config.yaml
head_dim: 32
norm_place: "pre"
qk_norm: false
bias: "qkv"
init_std_down: 0.00747
beta2: 0.95
decay_fraction: 0.466
final_lr_fraction: 0.0
max_seq_len: 256
doc_mask: true
Each number is 128 + 24 x the weight over the matrix's rms, rounded and kept within 0 to 255. Layers, rows and columns count from 0. Numbers have three digits each.

# up: layer 2 MLP up, 640x160, rms 0.23, rows 247-289, columns 0-159
# down: layer 2 MLP down (transposed), 640x160, rms 0.221, rows 247-288, columns 0-159
up247:122161131101102124120158071120139109141118126100124188100109118089116124141102146173120163116118105162147103149131122118084135121147099130120098111145165115132102140112100157114128150146136098142125131168109133142115141123099116099129114056096130094089077110102089064112165148144134177101124178115169126111184164108123130150072130154125144099130143188170130113104141137128142160103118154130124158159122133124146120125081167159137084128109104140137137155102101112122139139086101143
down247:126110123138132119134110151120152159129091124136136109152125120144127114116143108103140150165114110086130112134095117188121164131081157087116124180131132116118136135139144106097092118179112135092107092135145134138175116115120157152106132161102163114151141097137157134134106099125193130152146110107147086090142110155093118116147153125133159144112138143080079136176121131121108083091167139142161113115134107113085100162155070095146163134135149114127117096095131166108124125152110098
up248:127121155132145105156084102152173144119137125121150127145145118114113075160117110098148108111134101125149136167125060127158150102108109128113137134132122134124103107146141104127112120143122121137153130164141143148112122086118112147149159135125155150170146131116135117133112155137160096138118125099135114149155129126103126098154120139146169114134114112112127138119116138086102146120120105135112157087144118146133147161100160148167147109154168107121083124132105098121121149150193103
down248:136116142154118159134126120114097137121121121139130121115124104106114107124126110124117154125119122138125150101105127122112116147146112134114129160153128144124148145127084099141079160132099122095139108117157127153122140164151130126120075100107124127128152121143103101125143137162115147154138125144143139144125105119150160125110131116142159119105142111108162107164063111112152133127142115134155126129111156149129080130098131112123124105140114125084142117137126137111142160147137127
up249:163107163125132139125108116123107167131093137138143112121108126094140141134167156129097167103143076098101082169145099097119137147130137129136074135116129155155158122137169149157111092144170096101115113119144152093151137145127122124106144117104133126121114154127131092124160113132111141088146091137132105191100152122151153113147139191106146136129109161140099112108198124159109137070145148123119110127103150148111114120124102132132102149092136114103131165131170156137135127134113137
down249:146167145138105103128170143136173127136176125148098157120104086155129150133131144118139097140128147173116136086142096107138130139129181083128104073154072174127140116126133119145103134121152149114166084124155164151100124144117190101109132082147124158120139092117111124116106127120092106149127133147146142106126164159153120156110108118104125081109093077099148103135106155147155122155118116136132136149124142174105166121166138116148139138150135127114178114107144141113121104137134183
up250:109138065171111126126096091158135135140124186102136156076125144157139159129148099102097096152116144127105067131153148131149114116139130144114123135164131086139158112134112110148133090105123079121143112128144154122112117093161159103111116121155141134132144150122147108132124113118176149159125108112119130122130165131113157132136110147157157104118145129159156152099146114108145108111114125137112105165156139114130138082106129125182144117144153119165152164111120088126141113119136112
down250:135120103116069162135151136098099125127154101112129112121124168145105087164130136106078140128093154155120110130125109111137149147140124158101112129168147101136136150148114103125142123145134136125095118129111111126112131167127140150120141150131107160091098131141118136087118163160123101115174139160126125125134111132183115129152128105143115170122125137164129131093146091104122114159139160121124185109114153119131199131153119159138153104101111126114117148145143116121115150145139121
up251:133134177134165141131164092139130174078126100133154109121109115127137139101160147119096115159132136127113139136145149106145150070140108129119104127143131113122133155090147119099118128118138106114106111109138128175132134091090156180124142087106120131133128102123124101175146117148153126149129208134163123111086125101112118138139123133153181134092103146130144110177154144171102128156147106116162164177113115100103155102126154129094094133100125110126127115116160146090167145128136113
down251:128107131146096172105138104133143140090160136149126136126099095127116105103098119144131121138111127117145143125107150101105132110111148113125094119145134108131120125092108106121154122124098115172101180132162079161140161100121121107166122138165107148107130110116117128123144188137108167124106142143157126139109082110123084113157149148139120150120148138148142152128135124098168132133140110157120131148148112104146092101198138145122123130120115152127141139163172114119127111163145134
up252:113110168154065112096140137105132107090104189088084117105177039142136177132141081158104148138117156133162087153143127122118147142113168144090107154092144176127123104132149108162132123043076144112091162198182159138134149070074073118101173178119125181114122137097088110157118120164062128176096177113147144153104219093151101137092140185139134094120136057126128175072161127106119152153121118130125132140094130150129081149196119174204113124159055170170094054071138100174099126101108146
down252:138118190137144148144129166116100133103076139103093152167143124130139153122140148100122121194172149130155080078176080180111116177136143073126133123069104146196110147102114100114076119121081126118077100111153123104117156148075090104154152235105063223160091131160070144167120081112131156156161113139099155134113161123108104156153179134131088143149145114154114194111106096129132185126131113131126118175099114127162140134113154166141093166128079157175156168154136108154072041094182133
up253:147120128161124109123087196145144112186125140092106145157103130138133127123154087127112107154107168110143165116113129176142146144168115150109115125136140130166134139091123134149119154142091174139083148152122103115124121133085123125139157095114107157126112148137126134144084132164129097132127170116140127103139152116149129107140108105110114123106145113130113129142109169094109160082119135158147143109117144169121134115093156072131151128115112130085108115142142132102171109101155107
down253:140122147122175158134149093095132124096179141149169134097131116128115179104114157120152137077155085112141153167121142111152148131116141092162138150136135147119131120113118101154145109096113103119147109128145123158117143107189133143102107127116174117112147143126132114135113154115078137129118100131101141138136149153123177154123097158129104137115139135108105135144125124121140134132128102125139087150107150098155138128166128140151112117159142132150128143117111114150134123127133177
up254:111150151069137118145111128127179133147141132126131123112078099157137115171139114173085147133156064105142147160122149096112113132157090177179155159080123093131097106114070178101155126138113096112126133156117103145105171139119116136083128109145168156183117121100123093065133141141134121140143127172162155108123139137105116127059133143157145110136142125101101059123142175135113082109101150120111145135139103083089114104156167180120143147120123145137149094087165151126140133132168096
down254:112148167133129123109144174124160100157093134122125163129096133127141104074092117114125199107118140148080098093157170115116148061181166143150154151127200175176114110169142119122108101161141139138095145063146134105177143107084124127107104139092115196103128114107162134149155139115152118144162110124142126109090127110088160150129171148153095122140098162144142160112120145125150116114131109128102130103133154157101150132123110137126110131109140120133162132152134109150057142146118186
up255:094103134128111095081093173068172134135158115130103145084132092157124165117173144126139083113111148166105126108147079130120093158146142129179144138123134106114094119132115110093145103107167109115132109173134136134125118096130156151106137145150123182154151163110108164104133157162165157112121105132104109125073122139116126191119099173092139104121137149122156140119129111151154110122115143108111163097137097132133117142114164108130147164104100187085155119111163093154120172167128143
down255:149105146106117132119139143125159104129118125152125147091098171107159148142080141131144102122131085132113138086161105158056115126131125151115145108131113143147147109145173087120155139145104157082097146120129103097104165110130159099169124078112115072172156134129099171113118144074136111075169123116107106129122147128124135150120109138162118119136119147126102141177161129119086114166128114117107161106104112121123116153165121105102125114150165132152097119130088176115071068162129108
up256:160098106157086126117114149124119186124134119136150121117130139071128143195138086108144111110128126161147137128165152156132156133122117131150123113105130120151143068142129148134121144137152137144115097150104099074128130075121181121098135097105140120081084108143156107084141135109100164123136085130127154136175112154118161144083132159132088099058135158101116123103105148133131159123104147129094131181116130136117129140064102100111135142140106094138139131159104111119134124153111148
down256:117130175069126125115108073126098124172147133157142107162147147157144148124156109169145121114142177134117096137183138145152131138099127164162119147160138110071100125129121145156133080105104169130122102132087087087124171112125151157116091106186136088149136147129127125101141156111105152109172094099107120136092149117123093072117170163135111080138161180102107115116082154120093113170136106116106119181101163099155122137164127122103139113147080112114129113133135148104132119158155090
up257:160122100142141096131106119135109130155080102066115141137122157083077138102131130115107112127108087131128102174136127133094148119130101126138150109106130153128159062140134084155149095151174114157177117112127122112115142169089143111159146147127143123161172149142114143119143102149170123143138158122138130110136128105121104126110142111134141143097142150166103151113147119119103119112124116155114141174113125156112111138131121093107122134140153145099146117148166114132146137112103126
down257:113120119139125119135127128119139146097127171130144123106127129138122133148109111163114139111129150140162124141136136176090121132151120160133088167115133122098112128152147158144151157134088137102111127118164154099139163095153103134066081135150136131154171116125167134117114140105145121137123105069156123149137092111148119131166154131105120061137124169144136147110143068126129136113155147142138075105114155118114140073154161113132097132113122180163152108134132118133137155110105141
up258:146034112122157165139123128104110130140102165107113128082114121126082138122129079135163108134152117141072115141065138105097116101122153076132145153178166129133163085114120144170150111110176086129117191143189161155126117130096132138169112158119157093110148087114120135121113136090126094137101136140112131124114156163126160102083138169144166143106134137123139115133139106137104133121131091094174142138135115119141094144136136087119103138155132158098121135116106088120132198092083185
down258:076168143131109129115101108150123099143137139107180154146100104133138122150096105122129195128142154090112162128150137177094133134171093164142150171103144153147161130104096106150128099082117089163085202164131153130143132070113126108141123133161181144138126069126124092101159109062167145158115121182105115077127106084117122127131172144167089115124166106173131161143133101120131134115129159171162117095112196153144146104147116135139121123140145165075165134121120136095112095089136079
up259:113168094145112110173095123165066128140082140117195127141190167087157181106152109101090139123207126114154104149110129149142103125164105095083128138158147139131140127096181117135115179094110096091125150139113105159114118150133095127144176118151105116149119135132187110139157100135146177138188103115138105093117146096089136143100119120112096108116140116099101119091123161149106133181151109134121111135125175121168126113131122139128085128128162108147078135133164152142079138117123085
down259:129157096182098091168123113144110118119156143146132117144158154133098144123161112145156135116204136103089142092109065146135105117144110138123118168158115108118186126130111117117097107143137142125087113175060154147172094157122102125164127134132127093108096141099088161096189167103112130125178146155131104122104158110109133093119114103133103150081167093142129091129135150124128132130159197082133132152116158152173116124134113105153121150141127129148143122107155156125111094104137102
up260:129112114154132132129117124144111131130113153129121144124105123144121127156150149126166092149119128119131168133125149187150147130120121132130152120148147097152110117124155099137092144091146200106106120115091172149098131172103109096095128111093172142101122143109134128129121131158143140105098167107143137154140130168121114146102076109126119177083102107119110136146153090126148084130081126163108118131128110125124119108116095128107143141082175132106110112191153126121153127101121152
down260:138113149114153103113183097089130146125147131113150104104173103081117135106138125103074103086125118100151132114102119125135130138121149141089062113080143110122087186130096114118100162127127116132134116139119161115126112130133129168131131124158108120117127130156112127115136131105129117168117144093157120107103146082123114145124140106152148122121144110147134162138144069157182117152119123148136084153111116151111116138087115156155132173126132138155135124110131083137121148112151086
up261:109164146129123144143140165157125144125128096162114085142137142139139100091174144110146102097136108108150100115123140095061138124149095144122150125082123136144160141123147167127116167149093100157119126128101117162148097100142153166151097059112112113109133106097139182134140118120176178183140142115121139135119106127137190080138122148139125098127097128124120074109127154135106091132110145165114128128103102107128150157123111135125109151084096155084140069119127171121097151097111163
down261:173162118147084119167131194137134163127064125102120121167132136114130135115097119057137128070081163136138099127127196149124136144142139137140136124148134126160129150085118143150129139157090095129153149105092172113124114177140134118159123085151082137090141151149176169106068147115128137114103166141112093143110175111097168124114167166182120139133115124105159103105134102156117123173151141125126143129122114075141150133155129103167132115111094154114141117127093189083136119115173105
up262:127118117122119105174140119119128156105141189124129077120147124105127147113144129137104074120138178129159104122116140105109112083107124153157136146131112124107109112147115173137131153140128133128119143106136114124118162105153143158140138136137147118096140125096112170118145155106091139141118131128118154102119151142100102144114137138138108084178141115155180116087135170142139160102119096112145138103146127098126115146117132118154148081104117128151139135125107157098115126147115159
down262:152182101105108138084138152109116127145141163123116087176126132130115082150103148146083124162120082124129140097115150126119114135113117098114065156144120088136141157087117124137156112114119096129166123122144159089121135115155086151090112182128108099165130136160139091082159099092126082097203108111127089104106134145161087129088116131150124094119161135188159141166129094120137121130124135154083155142169149156131129089143132141158132155131116108100144122092131121114142115121136129
up263:120140170142125130130090119135113144181131146142137140124131122140110125143160142084162092162130104102141127113179180088129107169105147159117136126109153111164131101118108120160148139133083096118139123156112165149055102107117097123111152090121118113114136099152168131128148114131143140159121160139135136119118090116141063130109128156067121098126123124137119143114123151089153141132121160170148142139153137119067185132090165144142105133106126120150093136150153152124105144088121151
down263:078091117128078119135150141145139126152088104172122183086100132098090121105133125127067146144112119102137148197121118109144136173117120138128108111184102175104127111111157118111141096124151114109133109145151123171112125151111127188119148138088127113121150132129126167138151156153148131100060109140118113148122117132115166152171119131120122159132126120137112143153145053133139109122127117120127100103166119121204119113101148143168134147137136175157138096148164052091113149127130092
up264:110092158087175077128121098166139141123083160122105092135105093087123101155091160126144133115112144103066133113137122110106138125162140098120124154177202107130079112129127113115119160073125118135156151196127129105124176157206132162116125117149095128130134131172095083172115119171093143130099171157144113143123161074095169165074077084185138132118151156123128181111137134140161132130102153087155180165115146151154111105127146124147147094138151160157102130104134095080147127135135123
down264:156086140110130101159147133131103148156107175124111137144097172156102091122124104153143134091146146151170147153102078154154065181131123119062117117137135162122114161141141115152176151149125122138147126143100105142143145144140104076112184094113109115129105149099088100130157107139159173143086125125064119107113162129150123121122096100124107135149146165123163106115132173113062134114160132133172126163179118135141139111119104138180177144116142193145173208157145098101174121100126080
up265:111078132131113136137149135141159123147122131130078142161137113107117116142148106115117105166094086153136109138124128110132104080089160161127093115112155105131117092123105120188145140113109105126176129112125085145102157134130125090097127139131130124129120153145111124138134122114175139118124157111149122115167108162105110125172168125134161123149128145080162140117160124149163116122121115118117132133095105079114153110133130140151147122117139131118123156155102108167118116133102104
down265:115115149163117137106128110122141123098100120147139145143113150136131103118100103161119112087143091112148126117127160144159105181146098148115115127127113153092135139144130115120125157097150117128125091124087134131149115150123126121132094116109135126100147172135108112118083113110131092126113140129116133110132104139137136148161103130135130089099115131136134117160168136135111113144123149111124120136152141131135107143131097144133125148118118109147119112120110130123120095107129152
up266:102134116122140132108124168164129164118186126147114116145195138133139149110147067142120129128120140118164151112132131136092108129185109114137090102142125148105152121125091132059122117137147158175099145140132149112149119126132139100104163106100208137156106131126117119143093100117117164131128119157147128120171146136141109120124104130127121139139151129084102114143166147100116128144117164171138133131110144087141156141125140053119090089157125125139140122087143136106143116133147116
down266:170149129094172113122154117110178141105147117133128125135124159112169137110070067134135129130126151132096120127147132137121126132146166133116131131157127120122132179150118122100144095130143126084108159098100117128113121127145110128085106119124118114137160164122124106107142162122145130076125144137166198183126144114134148101127131166124131125129085136198112106141143130111106099158102121147146114141131139143139144124077093157129082122125104165135157086096121102127128063108092172
up267:091083145142143122154166121108139099105119139150146158121122150106162138117111121105141125116193121120161123147130118105072086126132120184099163122124130111124094117129138127141160127130148123128122124131084112110154124086140091111107150125124146155103137108138143103114175129126087122103091186117134158129142115147155143111131125155147116140098170145132120111095080100165146116098147125103129112101138139150137165120132130122117131159149136150087165139145102087159149103094109136
down267:143132131105161146136127138095132129118125126115145130132132099118119155084106155078168112111134106124131120118121113128105108123145167103140136131113133145139119127124140143099120114156124101126134094095128124153115169155131109148148130088151138132122134112171117131111115148111117138107132082131131143098119099144110092128147129088094094112128111106104154099159068107116158143161096153068131148116181134084126149139113110136120139087139132153126132132141112163132142114114129067
up268:125111142132131118134167149090110124104126105123152118107102137155131157150186117116107121115100138133118110122149123125125137130101124147129109104134112113206169099125119137114143138127129139133127126112162104183166107096113148132096134120140143151109154121131117155138163143141076131145121130100110085122136127151129138167084126136107116134080097133111125157132164126140095121130125117132107110119137109151107179105140124138088133129127112143131123137152129090114112166142087115
down268:132110091180112106123149129092111115086133122131101097140121130159157153129149138099120126118157149125118117139131102121124109123144128148149168108063099091125156112103096120126175126129098155095131153118121128140124165185135087150145131133111138159116166122111131126100170136129138148123135170144120141109102115124153104113111128106155159115138136107175130133179168122125124153115124084165108115146128167099105101117113128114120113147145173099143146095138141099109134127112122102
up269:144138139091161099144087121146151121161040144126145092114144143143122134122135132134124101108105129144098115134113168118102158140117104122092096114136126137149113126111156129132109138104134157118119136141106120131164103124153113121134141130139129135135149136133166150133134139164150130155141117103167117151119150164105122158088143147112098119153121115093154146133112103124108136141152110129126144146118160095116109153142130127165144107128107109108132137176137096106068164094128121
down269:118132137083133158113152137099124119125149118160133152185137150127151134160135134187155101156113131120105130117110095120140140129121134146157130146121107126108128136116102112120126106143120131146128135118129156140091125131131190145124141160123115136156154152146153116161125141095126144159157105167113110081150172090145094126095121131129107113132141135134134118147087114134133107107129125112068096103121140095157146143119148176153096122166112096106144116139139133120137120129095153
up270:151112135202086118133132128111132148139120142108124129128125141123151148112154144119093138138143113144124120109105124106130148137111126135102142152119110075137195116136073102148149121130089143129133136138110120152111100128146083057155139121116148133164108142115085154189154138148108107094101178115126097113138116143132130109095083110189147089174137114094135135114106134130189132131127148110101108142099119123136201140120118147166128100122165109112104110164134147153115159120153126
down270:145122093142131125115116094077124127118109130101137128152140122158159137105132104159089166155140133159128134120170122120140141144089146114170152134165096102131123136131117126117174138101131116128150151105129166111139148163145114130087131118143126123141116159126140178155151127130140074108126103134147085094134126166130102160110119083136132101098155149097120133142125155110130127172138128101114113103125131118130146099155110120147105107079158106126125127114136144111139131113123121
up271:133133122144100132123150103130167114137110152129134104102144123135137150161110170134157123137100144146129123056122110150116112141125090088137119107112140114155139148101085094140151146140096105169121155133111152126122113101140139140115155151098102126093127149132137106113113126146166150172156157099108172107100106149073155080138126137156166125112105117101099105134135142133138129099124119150161166147107112116128156112105125119152094129148124087123135140108206085123138148135076153
down271:141130143071154132138099129114119104084143099118119159143136146102149105148144131142112108117147139152092091140125150077148147114147116174116145121121135158163152121137150135092147142111131118076156140136128160121088129126103155131120111132162104147122168126105118098136107130126141113103115113138132101115133148097139120161148134119102106150131130146175128105135111097128138117191114166113128085123126132126131138119120127131127166145109120119125126140137093113128116151071133106
up272:126132139127074088120124119116170130113144125199115131128183118128116111145115178116138115113076111119109140151143115080107143151083098152098122110117155178148144096183137174137116124139128120180117160119137104137126112117116132123072116134147136129125097152147144137146106115068034116129118156145111130176135126107162132140083136143140097118136105127078136118085135142136137143169135094132126128112137134107153129108139182132148122098150137104095149127136147143126161149131136117
down272:084140136108161115110121138122155154105201162135151100136081111154149105110110130120107151110110117137185153177105106167138148092135109121092127085184146122136139137140167108192103101154166045133114104161158144156127154138144160173153120080112153076135128122101176132156081109093128123152104097108123149167122090133141120123140117139126129153038092105098119147136117087142083135114167129128155112138165162142134111174126099134176117094147164083121131077117126120118150129066121143
up273:101120153077113142167121170164142099150126201095144133111104128164132128110141146135114135092142112091155054160151155118121138133115142179165177113091135119139084116175126134166080181096130134181109116147105148106146134135166131141109143104116107180124114138096131132130102117121148174107165083140145130138111123080112070124138174154149153118162138120129123123097174116098133135162067114146114074131152169144077122134146147169124077113140082111098185133115103102133107086112114155
down273:182115155133115097118150126156095133155156117181193088158138129083149149180132109090172107091147137129138053134094175091114148118132180142121134135118140163131095119139151138087136147103137091130144172163099157124044133073160119143167173097152144085071114090166161165156152125151109109121127084179161116089097144110138137111120075141141107140126135111152129048134176187103110105160140105097132139143134181080115097136192097164116150094158156115106139152151109111108152102070127148
up274:154133173169102105109133093137125077132106144144104126094149153135084127076147133099127112122117149103108130115112107143123162123147115144127130100101115134141123152133108188147146121117149126110101148103144132140146093108119133120137144133121133149144115103127146096142090117140126138162115157124074106161107149151108119115117139173098120149167104121117105138084115167110140137113180118138163156136125128150120153118088090111129125165171125102158118126117121181135087160127145147
down274:145115176138114087113132171123103134117166147110122172127115128109072100136124119164142126099113152147127119122131092149131163089140163140139154082128138122089110121118127137132187120173133140154129128160117127190132113109164168138126109167131141143118051121115114136138105095140136178073126091169099117111133151123115138125093114102143111132181126167141125134143129131150107131103136145145123131136088144110135156135142139182113130116163117155093120126134107154097130125100125139
up275:148117107140120102153133128082119152134121135117094077134111106129090103125156135134113155157145145133130142169157111157107107117142122108107112119111136132146136113128109121133137130108089131142144137192153143132105113118072121149162154122108158170127121165103084101096155113138132125131149166178119134150151128124101115155118082138135093132134125139099149143154148112147103090102100085128123106103156138162144167124122115122133142114128136140097134124110118137087143097123142155
down275:152091097117077150142084124102115113140122102128120150143163147102118130144109106109124138125092122103147108148120114105136116107126101092131124121129146153139129118140112090089141095142097106149115136102131108127122088147113097141095059149138135140148092133162127179111141137138105152098168139121126131135114121162103140113119120092108095116121129118143144155122147114096123134130144124138101162127143128105147128100133123108165143147139091083153103135139135103136141106119114148
up276:138073122110125112146102141165139134167117135135140145121102101121133166109091077126107076145106126126144120094119078174154174125093152157107139109110156096151103144146096146143096164106121122150114110129148104115121108152150128142165138092147112115159082111144154144122175137119106122135143179164151105133157129092142105139095140142130154083130179126142161122108098149117140128135132086141061160112132106109162143140140160127080118098124063119115124127152128096133148087109096119
down276:139153129148073096109147104102115167151157131140095128146142127140132113153153103185108119101118147143140084089133112153153151172151146141114140136108127105192125144170092109138096134108122168122159127121148146132101124125136123132135117087154155156114144118099124134126111170169105092087088126133134106150123139172131140124113131165153076160126118167102130093116151076108137112123158151099121123136158105126111083107125132116130139121170167153121124114113147137118124180139122144
up277:137110159165109112119119101135165155144119102115103111145157108124126129090159122133128123151140142128148133131126090117070105130119152086128112063136113112141136111160156105152165122170161123153087142136100094131146131133108096183117146127125139127102193122131128139134127138113114140144116138079178171100094139146057121061122116133124129141100079135114125121082150113091149134159087164194123111158128089123109168125141098109112172160129162154141157142126094132169086119108172150
down277:149142111140131163144152106151140180114139155089139154116126111088128117084116156102161150117121133140107130119145124113094117131157128169157120097138123083119125132085121158153114099177162123134083142116111127131181131213128145161160105166138179103129147134079140174132112144146109134127131109096170172134121105098114074125129086161096130153104121157136126140111099116150140150115110138125123127133087132154124127121118067106102149150154158143168121154114122106119121125130192171
up278:121124149131123102170156140100092138140122126125098091111151109118131148122155086143116127119122097131142153106112150105118120122188133138107145137124111128137135158106096121075138137128151091214140152139131132148131135140131096118118142121128146105125116090110108095151140132152176145102101117095142151131146114115106127144083129153118108113127150143123144153116162123133102135121136127151117113138169132114147127157124103122152123108100067127147117147132113147118136126111167124
down278:111149126182143107150123123103123094111117144116162181130123151144134147147136157138155156128114106089150116144119099160096151153099136137097130165131111148109133125137144122170159146150088099112134130167092167114135126116129105093128148107157144139159118092178145155174124137127137127124104164129137110151136090174125122106134127145096128145109119076114145095133112129111123109147138089127137143099129145098189126118080128124068127124136128182141120131096060163123146091120146133
up279:166085156149121101142123125177148128133161130149148108096114123069107133144123087138098139121075110112121121132134153121118131105150132099099143164149122098122134144128125108149125101128070110100155106137160144119145107125128115152158172132202128143163146160110133117156147117140127124178130139112134118097172109149150102138112158128088140116145134119081097149095156133122114161133116097123138110092154127140105143130161149154116118079133122132115131132141173107090125108122118092
down279:145091117124107147127156149080162159138100098136160112116123114115140119137135123070137144100108100166112134121112156147121128100144163118132145146101119133144123136127117151097122137149103110082140130121144150114156159167145143126133086124140151133088133123104119134095151116122120124101149137130127117095114154113169150165130119164125129135118137127142143122115126137077128124132098147160117163128119121119137103121093116149076135166106113162131159138116051160129119120129119126
up280:141115156147085092152145122141098112159111136135098134126132134132102119160174144131146098124110109164141084168096168111119131123093170129113129124108121126131161101127144110121132134145106106128102165134138102181125111119125144076131144167110135138120119118166142136135115091117106109147175132144108119173160092125144130139099142115154130098123109131104127150110171132164121097135104132111106111159145176116141181152181126084107138159126121107148129155097139159147115140130127155
down280:110146113166106129119146129129106171162152162097125092128140135149137158109146145136127145121119126138151128127096175163114127131125123100107092131114133101103120117110162166105097115144112112139100119094093153120132149130125135130102077141091097125068095119119123116152114114179105123134104100098141181150125090162127163145144128104092108075113151138111130126147146108116134112079085118125155147137136130148085104145171135120126124132077130118121138113101105123174159163135130170
up281:099153120095148154185118122144106175141158142130142110119121129112128108138129119152085101144145112105174124132085130163139134093136134149164166138137100150119126099127081156156085164099097124081104121200126176096183089165120082100116095170138132144142105104083119155166147103119145157127132103115110130147154129114153122128125121146170124120080156116113141099161136124112108101086138160147175148130169128123143132143119098115161119142137139133132131131113137131121139120116124137
down281:144102104123137143100129138149108084096148090100111160114173129114109137115106163119132128102170148142147158120150120135101110143079149139097117101147106135160113142111143094128143107181161126123147151126133124131088138135136185121145168145151126164122123149140132099119120147139080131118153130116135129137129107128171092135110123133143146137162099108140140143133146118151152140123137101152108123140143098138110113141115178103110125148143066132138149155160164131138163120139147122
up282:130130133143120072126128147111157130122154141121142140142089142124135114128097132152122124120142161151158132134149079117128119155152144103126137135155159125146124150104116130117122159116160118100119125155084150140114132159141150083121137132122131128136113100093161129108144146138123114130121097129115164117127110153072121111105133151130135128113126119130126108119133109135139127134140130112126103109134148131102109129151134119090145137140124131123134146120122110124120124115129106
down282:107133158115158113139123165147096161138153117162111124110123132122141138129138107089154130122127153135105111122136096111160136127133096143147137140137134136154146106134105165121109130139128116127123087133136151081135146129107138124154112134147178097121147153099144114125120141153126130130134149116123114140126135130132163149112085125132157147119116155112152122134127125097167148112144144100117138091151129148127162128117129112130114112072125138161133116127122127088146133130101143
up283:096125122101148116109099179084163169161160143133159150104196089156103138125131120111118127151107121110144108139113122195173115127195107139101086100129123128114118094107139171109130145108148096113152170168124138113112128134129117130121128099144135146126195104138145149091137152108169073106117161144128120134101135099111134163088137118109125116140141146141127090167078090098119103137112139129167090149142121152159108192143131099112167152155097141139145103107140116143067155104129112
down283:133120129141085161177126099137139093095160161144165095112116094170115106158126150149131128132132162099178095134152119093115125148147135136125130128101159162090126151136110130123098090135095126098097158117129145186154139081119128102119152133126111178151089145097106086144137136100106117193080101120109154149166133107123094078135127102130086144117090122125124137113143112116155102128133120144085120116149089133087166149145179150123104143089136112142115126118156057110112143107125139
up284:150126108120184129117128179163153128076041186085131108104102101153101135169085147118115095103139122126102109177092141138098114163108154113116181156176142124125158129114161107152144076140147152161122159091124095173159122120142097131131126127153073142178127135129149096171149121130098151102089129148121163132128119177094101205077147121113163115176162130148070115167130124142131126105066119132129078138170145113128125133135116164120125125161108079174102124114130107093147109144104129
down284:113132134079153128100141119167142139139128147162151094066165120156101146108153161113177100142146088119139077111155147149129178123102135125110147159150134091128151109113121116098147120119112140047112103166131114092131173174180150176147132144143120133128173116150106136163104104166091114125130227115112096146142143110172160096155135099162077149089220141142184116113138105168119147116091125098171142125111152130127109169161124119137145154138131102097127141130148126160118106133124137
up285:148114148156134105146150075100112128147136105138127134125149099094123068113186132136096122126133105125104112133124175122133124107161135131109098126123144128110143143088122158146133130108130126157148158118113167161125102102111105109145166118132090140113155124158143157119130115099143125135093146112106098104113155120158107137130182111098110170127098161125151132113121112095157166109123126125151121121140147113122141161121129126105126129122161121121135116134118127128115168130111115
down285:114111151145100114119148102154133128136102113141121171089131126147154129145123141135107136139141156135100114119108119109166087105115171101134126130139124144102106147118120120093149143165141176134154117127144136120090144136157143148137133152106168132143098119126091122113119159147070128108169117112096171103116128152108151165141115102149116110141104113132154144137105134122116137155133108113126135089116131101100116127130099125160141150137113089118170145146142121140102103164101127
up286:150136134162110105092144138152130138120171112080136102135117140132107120136159117111147103137104119186140097090178144140103128106128135118136154162166106166118129110108134140134110114119100154143117117168125133148100085143157142126150163131116119147101162134165089091118138145089147123143109072099137109101137126108116129080103158121198112139125131095141129166126112112112180083117125130170124141140179109082144140114122108122131127111147103148147137125142129132151118119117120121
down286:152145086134138130144129117128128100093137127168160089178146196095103135121141133164112116132173138100120127156112144140141139110128097112124161107156139079147144125102148122131132170109161134120150133143110120094132109151088138119128075123121116142110164138118107106125116118115177130165116134170125096126161123145154141116133118143106150104114178134128100115125134126161124121153147146112124124146123166153140126140127102112115156150178131111148154120123121108149128098152147136
up287:157152160145124162144160158148159096083092109128120135125126085127147094115162179117163130136106171162190097116149153144145145101140140129104098149095133124111122110123118094136100131134129116126142114134109144105091158112095154138131127138119129089114128126129162146145118135147112140130148084135082203126120110153103156131118112136140119113139111119113108109131106138116090166130081115134158100142090121105134142133163115143116144123155067130134126146126152104150132095156111144
down287:140133119095136065054094136132157160132193133162158116126125133112117133128151149135163100135133132098084072151121152145120058129129167099166143094129090135150123159090097148135136111118148136144151157176137123131123111126162113134167091126117089143119154112110091158118084159113131072170109149151104094143135164144134121096155143090154116108098103095131176118137099121100052157139136140130128130143187112099129128126126151120145098121131128113091126121140106133128077095117100127
up288:114095175133107106124145125098113110156100121115093123130171123123121113150133110105140139118139133093147129093127148142110119125137153119112120109173099138133149147115102138132178105128149109154087171125164156126145147111148129129097183074180129126136120135108177143147144103173124152151085130133077147115113109128114147178199092163135134150111094131127133121116108112147116099090085121131112154153122116130140122130126106129133151134118133119153138141136106133092159114127111132
down288:139124163133117129120143146095109141142161122124168110131131105118132108135084121125181157099147118101128152123150150152160123120171117094152162099135121130105148149118135123152161073181137145161106144126104163096137115122133128159111185066067131164080142152115101150141140117122133147127119126158079117146109147127183187121136153060158120097136106130095130112179131085106118074161135065151089163116108136117120103135139119114157148139138129123178117115150126127129123132096165112
up289:094188129100132122134154149156150144153083130106128148145131075113119170144145135143146073133147119099150099099148136142141148125125125153149152147137160119141119101137104118160115125134166135169131159141122120116125183141153145102114106118153123125133129113090089120088163135125182128129137114103141167143095169144170111117116125163126130123132104096094131131142115116130132115121146151140131152105133150128134108142134121156101086147048103126147126135085096132132138132104081163